config.toml
n_layer = 10
n_kv_head = 2
positions = "learned+rope"
rope_base = 52700.0
attn_scale = 0.177
init = "normal"
init_std_qkv = 0.0625
init_std_up = 0.0625
lr_head = 0.00783
schedule = "wsd"
final_lr_fraction = 0.05
train_tokens = 146200000
dataset = "wikipedia_en"
Each number is 128 + 32 x the weight over its row's rms, rounded and kept within 0 to 255. Layers, rows and columns count from 0. Numbers have three digits each. The size before them is the row's rms in percent of the matrix's.

# layer 3 attention key, 64x64, rms 0.136, rows 43-63, columns 0-63
086:137141130168184175165142107105169100105077128167060080145112125139126142088156142166117105121124118129146116139160138141065132096134140106156120156025134113094163182139113110141043107147088147
138:140150120096057127057157155126089117134126120046139152096186121124131113160152181116118168130156060123129075158107121117155091129191126181105144125199133101188121115112129167102131128105129127
096:114096154076051104097119138149102165134178142073186164140119142135143127169102108082152158163114127138088156137137109101186112160131148115126155086222104146168085077132138136128180132120170118
113:141171122180230181164150091116160134121100106178084085106156101145144104071138147174079094113106171078130099126125135154096140090110094122153136160065156126107161153091140146148100135136144135
077:091166108143134157146156132124182125101098127102110099155070122151149076120164119165088101121113090131151143172106116166095101102191142130169117176085114058024114152154135112168103138144094122
101:071063180129103111182127127150129136142095107094189135070094119148139152153165127118143121117141203129134094187093116138108164109120077155153168112103181112120116121150129172106074136088058132
091:132085145147107074125100162122085138165134135115184170110094111138115133194112118080193186109118133164103156069124172141115181142075103112087124138108169152093146099193133094113161119146092085
095:109101218169103168082112127100150066132143129092177170118154098121171156119166138128193103143111172130124123139129065130075100082149158149179123104102149171128142130137104123154077099083111159
091:194106135162166155120162111084136139111149138096150124171178076176138073115121143135096190119150127123108147065096141148090128151086117099117136188168112207097136125127159095082174099121151095
093:184181082135098186139147062082119123108072140101087103136152105128157073099172165144104104130073114075159082172161096133121134128092111127146146174154138096099160133119141149127069171108113155
107:052083056110079156059119153060172093164113115153168141127072094128156146122121143117111126144146092136152105174158081179139135135136134116203142122110159125114138098160122121162140071132131113
095:127200038120157168081140122085109134134143130128100096152147134068144100125105139126069150140124027109137131116144112120175116145157115117106123180179132097130150090106140136148146096145205120
089:094129050127136170122084101133099111127191114152125155164072131093144145161125090134139101134104054148131161118145154134172126137170129170149100128165143095135110070112091102208098072166122088
097:191194176187149177121135165094077120117073156085102096162170131094159103134121124134119165134097184126125107091105150101090177121100172072129150121168137121063148175122132104109124145102119133
079:080147190128139177084164104126110174098192112164096090189096053148152137132125135171121116154084153127111156107127112107105128156133188146104154119132110160187134108049109150129105117166149100
096:117185140214179115111154112179107129100117127125132095173141147122099099131140107133126115118123175110135129122046149081115141112118123092035138122182141105132120189058108172116153156123164125
088:083161157098110189047162142098165173111097116132133095164123104149176128132140120159092141139102174079139121138119079152115106119135155095192138136171101062057137127156155090150094156136155100
090:137150139164103103134145101076109124122055131101122138107130161122135097124173151118111063144112118137137139179121111135122196150136094147094171176053180089080154162144100181090086120120059145
091:159116172161114171165090148091055089130145103161116142090145063097142148171120158120156154109137098173129131105173176074101170137124138122118085109087151152189164131122090099141148086112061104
107:055072128091084116126121129147157173159162114105193163097081098170171130161113108127148150124065199109127151157075118163136145136108076142154158148103157096111110067162136114150117144128148085
098:143162146185187170049152168103099143131055142135057056149194153104141157111111133157107151144139142116116104106159111063141127143125194109081154117099110141142146150115123137098124109141125152
# layer 3 attention query, 64x64, rms 0.134, rows 44-63, columns 0-63
085:169192107106106094083113106097084123116074102102155197162147184119101140131189200152136155087127075155161181109150106130099109134148120082133103142174126121123134135109085120096124140071138094
136:135149135083087114057100151144080121122098137101171195131173165164079126149208208139117120103139094133148150087099121120096087114162138108157179122192119132152138139114081130094111094119126122
084:153142152174147088180125084096112084079116123132071085162126117085156152158060058152143139123155133124135142130204132108135157199145118120126086166104123121114176135149149104186080137144099143
118:150105116109157161168185129085162089157156104158100134084076114102169174080169130122095194188100151134131109120138163115084126056099114155091138088085153177077128128109102112104137146097144118
097:119142129089132088149107130112163143091144124126155155178151122140134112109127123094068182078079140179065147147155145102185092209116118088158115155122040146111106134164125147102099125103183146
094:094108068104080122103103116140132153141191122102151131143176121164104105133127115101095143163130122126078110158090152170223118108109121170205196126133058106129104140103181151138161112132114121
092:125125162112124105173161115113124152099133220189113118117110118109156177187136096117150173151092118120074112118146117146095102209157152090152106119134093126069129081091107111119129087130087190
087:120158060129126107112108071101068121128156080194156134132105086113125130166134146162099092191146154123123076192145171134156185108078167114162162148169121118124149121059111111160102146117117121
096:150189154133139127172163094076130098142075140087070098127121140088145188129120127143127140117121117153129150109220168114118160105142103088119120148114143080120181169083094128173136143042153131
104:136124127130131120185113151128176146169166152099099166112143139134109186153086161093111138150125118159101122107169118093111112103142137171175079033153078156126119101068082103091195135147111173
093:190145077184126108113107125104137084129093113082087122157134154093129136130096159131171082169190085119194167082152097155116149088100136165112097085119202134148120116102142096146138184107103114
082:122073082135089054126144158067177065130139143085120162129100182120118167108126122093165156122200115127165168098098111157126088138122138191147093097113170135099105078149163101158144137112134120
101:122172089117128146097139122127131097065127142093134095115133187091134167165151142192111135161046171158118102176124171148141182079099083074109158109118160088081125126107164168144113138116091100
082:097132093145134059121158099063102085124110129116141096134115131143174098146177124103125088106155149099155138193094127176081145179173141102134073071156184115095167092161099162130165117149166121
102:193111085151130129096119086139138100080121122114202094198141128079115111164156099130133130117153159110117139121088139119121181166099083097067132134122137104155126118177118167175070156124125047
089:125157157061160135135173136081104088105110101098106146082140142119179160143159175143073193146083131151123113130170163111080153082130095133105133029148154178111135077107112128125155123137143123
092:162153100144111149179135113102177079097166154101092102148143095136155100148133126105130100148135156137082172111156206098154112163107116073158137152057102066123167189131106152099190146092115121
091:122115094171101114097082120087152109137166193119093095133122188112117119153118083109152122107124157153128100159109066177193142111160135141207097153101138101072133154116188144118139070146095164
106:137141150065138083148120129089141132109157096107147156136175103145118109117141145085043193146152112123105144100135159102151088175123139141203171074179061188124115112118126139115147109093173120
098:106156104169131147121123150144108109073117168101113128133134186117149077160150134147174050116093144122136098153123144168124172118129093113051085092102197099138143132146158148106190144197083149
# layer 3 attention value, 64x64, rms 0.0793, rows 32-61, columns 0-63
104:150124085123119132149159134126144158043106178122125140126142130128176139124112127124140181188111133159031124133151173074120180162040176128127140092133134106089120125159110085105126139094091152
125:164139147152136105117076128140097083142185086148117115108126143112108151145134135148131111063153123096210123088119112159080132093166081191108086145119203146156170141109196189126134133128156116
101:095096186115128173125125135101143190167112162111073109094182122114092144087136165112114115150124160130088079077095146152118108142133183127105115082125050137160141182139093168128073161115174109
090:137113154149126110125117116145120124148081122117129126127112161099074112150100139134139068092153132105178105135144048216086118169145078137072125128094174124125168092201125174144155194151118096
079:151179124185142148173083131126110152156157131142132146156133108073110151102134109085073162122196139182110103121189135096109136110105116162120174123151093102173099151110071064070160079127117103
107:071168189097125119141072126188119120036110134146190154125106137058116120117142130133131094149130129114165099173104114158107152120131102119112169164106118133171114061132153088166069108152139097
094:203109094143141158114135049147158137169123093105137134128092123148152119095153179117109114174061128065148083177086137152107147134109154134140088092162105168142093119115093134115048162160103126
113:172199096128112114076092137112129130111147125139084096099115172090137184114104164137138142076134094156159143068152182139104128126099113109155099173112156089195152123122105124117199193137153172
083:137128188111143149128135150106142124077189108089090121111100107127163169103072147156118146136175136108074135101071190086159129147193142130134149146149139089071068178098163146096110121094116166
095:052110115134116119109118060126093097056127145151163149159144126173185076136148125151116131093131137142173122103132093162121153144136110151136135142103124105103170077098246159114127161168126118
079:137109127109129094161123178101129201110138101121144092142151083155078135153167109147182083140123113087134125084131214151109109158098184145175056147148142108136089117119166162186096098137105105
096:116111052115135075119120095122118094157139080135098127118084178077142162115173133101088129135076130114150113186096130099194149156142114135114164158117107171119110136073180126071122169112142200
082:133163209149133124138200148078147101156044125082111135149087119058130087130091139122088153156149126211123122139127093100105114121154135143136169119128097140106127182095142060109136135125111137
100:128117115129130107081168039055139117179153110118102082103147150166126149114140134120101161109090187136132193163120133122108124141178154122133140108133128154149146201127145156065175148080140185
110:140135176109161132144110216195095148132162116120145092127147167142084155103128129105156160112156111093159121099166154092116136114134098129102116070132067180139079166151067092159152098168160175
106:145121143083115128124166143204152106150164121123127138146146104134102098138162119123154113082078085127157147206100097188118055128192129112154129184118093134140106142084125194149161119091183133
085:080141177093143146128098151207134142055147098087135126129158107115131154109156135138140169088092159188114146055159046112149103120145158155138178119121114105156138118189112180157120122135099116
101:113129070145157163121097165189123171135059103142168125135197099105145131127141141123141140130124111086039045138132123148086198145121163113112161112134105137174137101105105094138145125127082095
078:155146156056132148122179136091169188107053150113135124133184114123119129096145136121116191162079131098067123144100122149125121179122150084171166155140071144113137109144056115091096123102144157
088:104195135118128112164122187080123138108179111154122104115110086059109160125168091097154188113138086208139124166129195091076137177125117149074168124136131103161103152144156128151146126132119107
107:097118138129139081132144133115129032157162148152097129144121162131084180119162103104148115143123115158165182065127121029162104148078124186131141169130131153170105099126186130104123119098162137
111:107097114128118104125103112169100092068152125131147138134091105106098145117184125150144134126102132172148072071172155133137115095083143159180211160099085131124098099144196090138055144170139155
110:144080123143117184121063074076135090125063101109143144144091113122156100137125135163124152108153140164170173108113145200102137140087078154118130173149162143107081105081122103173126175098075152
112:092142095107135167101105070078146148250099128118147120139125098116120174151141129163121144133115162173125181069134130123157126084100147100139127139135114091143169143124073103102115176176098077
097:037137094125156131126134126122109136130189152131113098106144129172172181086098177134160158094163111164093116053126188060125140131059150134116136159127134081119136120161121114109137168168166138
082:093164103143114068141193140188138161074198114150125150118114151084090127103145132109108074207125087075094071193100178115122130137139125128140149148122120099176101115110139154133159109147129146
101:126170184152136115144180187187101154104109172148122167115122161150133088134156130105128147164120156125090124044125117063117117133124133121196091113107145101130094113194194116123066131089130127
088:160155076177131126159084162086109169210164097161131121076083116093169162153130129102132183133160121142128127125093185060119120144109123133063092116112160133139141074124123067126108147162121121
102:118085081119137158098200139086121118138119153142135124077098140088199128100101169166081107114133176135108131187064138136097139147122197111125135131128104157124154178069095057096126132152145125
101:133154094065113130114141133182128131160173102125134099115078106162166203096145154147062219101110123107116084158105178112163094101167100129166142163125078142135095170103106120115139125097160142
# layer 3 attention output (transposed), 64x64, rms 0.0726, rows 32-60, columns 0-63
119:134129127093126109145137147112071117140143108151128145133149088132091077140068107125064152079159155137187140128158116187138100234153126105168061193122089187123114126136126139107120147110119114
147:095123143138156165131166110147163140139088145141129144092114125133134167119227189142159077184095107148084100138118145086116151050087105145073196068113168128108125145100113098122130126138106127
097:140141092122111066153172120130180120181144139126090098143096168135158148105102095099147159110126077090151137098126128134150075110183095193100122160109170110112154068103152081130154080188092173
095:083152135108144155113124123165089126115134135161115159093076129139186186123196147122137122149096097124111115139142170025119145057110155086054152128132144149120170161119126109082116082169137144
066:165095165091137113146158113129182129102130169120124133142131172204169103135107141148088086150105149091122144113101176111113099165149114079173106095114062107100208146062152121172105108089097138
098:090161109120149144126110190130107136147177104111091095123139125186186148111077136104173111105094139115148130183151139108106085084126110116160064090133109115118171170154089206076073150120142160
099:109204099158094148176154136070144159110126095113081132120185102106147125047088134150160088138189109136110184105116127148142135096068068168102103169134168145136139097119095115140101122159126113
132:094119071134174119105140157121110163094112168151186225155156082134139123163234169130147088144107155125123130149158149166110142116124090139101128081115136120101111090135111079101115117110107081
082:158075097153060118123154139107199127185114132157147087115096168131070093157134101092128179150127135131151118121156067165128142121114102185162169119083112156167111122146100091172083087129088098
091:106185168188159130102141175161117062133132093144095114093133166146027147102145117133118134156111127102114084191094173093132114100071151129063092148139126174135154162114120134096130158125133130
066:095181119133127124067140093053105109139137111122112117129150147104114070125085129132142136083159109144124123168155093173155173071163151155125192098154182176137109102129099100091150204103172111
090:184127044157151168131150087093148163165100157110111074161110113096119104185169181118127141150134160143123147153080145142116127124074115102065102130081130117137089090180108124160092068153116115
066:158031140154092112228139139132147111115155147149128158076116145156108145185126133097162118197119143115149150062097145120157088144096117100124090154073101103155161133175138105132127092117138131
091:194130066153098131194133155133180123147081150106124174132113131144109160145188106123096116144166077147144065058084139147127102141109139131093149158120142106110095097124135076198154085093109137
115:103085093087131123126143072138156083145119165117091099114162072131212128176149185162149106178112059135103148105138082176146103126141105143151170085189154104123129075107171134125140121137136120
116:162137121163118124146100131084166160131148137040163097120108187090148172139147091097148125096186165097063111115138130090131161086173143144134138110155146043159104127120140122190171096125113112
068:109106121148120063119121139154122143145131160135122100113114169143127191169101120142134037083136097041148101158161097196107098173124088171143121088098077120158105148107125140106129080167135160
098:135156150112176093110166122108111138118152155122083124105133134123125132184051117177093155108146101146162141089155145138139123128099107142101028068172098171077174123088141178098141127144159177
090:152122065085091087131115152102130122121182115083130148174126161111152140151074079106113168065168158129152134118175113173141088208168125149136040162130106093120138108120104143162117111124159117
081:193125108115176118142182093093143154142117150115127092118155138170182098225146153060114103102091144098160091146158120164119079135144136065168114101115130153116107126115102104111139111051129143
091:136101066123128116161146072124129158120101153090169065122151120127165107117217203145106075169127135132119129129095092175105098141199124067117147118052127123103141120150125128151104143150103119
115:093127103184129120076136157143136090171137165163061073102129177180151089137127145167102113148179144058108149185065117153144071143126089116112132104123149131094105160157097121098149100171135139
100:103170128160156109154135165128141182100175095112154158091108153138078089095156130132127095155132108110128153152150111081143138102069191097146158119107121140170192153154082114086084148121161035
105:113145162130146084065102124139167196073095167179182198156102150157147117115096133141156093110116123112146121170108118125085095152143164125123129106122069081100107128151093106130096149111211159
090:104128115139187098068154130154164127118093156206167145149136103112125101125199112097116114145071118129174141163138099219132099122170066128154085125124156167108094081120113089114111110103117108
066:160186099144091110136127150117084103150128098075114052159135121112184126110090132122118159105120197129115143120108168156108184083180130152165051152103173167142114086137124120131112094107072156
097:170057132148077099146145150100103069125154136168107115099140091128137134104119095090103086169121176126172085112114132178166084121148095173128139151082094165125134135115161098139149191215111145
079:137111124079206141096167016116144180101104146191125147151146067137148068117163161124130083138086144154198106147146117125122131077105098104153138104104122144108132151137117126119129154095141137
097:139131124155165103172098124145190118140126095167111179137117099154102162108117058109118157158166118163172127061128109105119110115083106141129077127065155114099104092175158139159140046124104189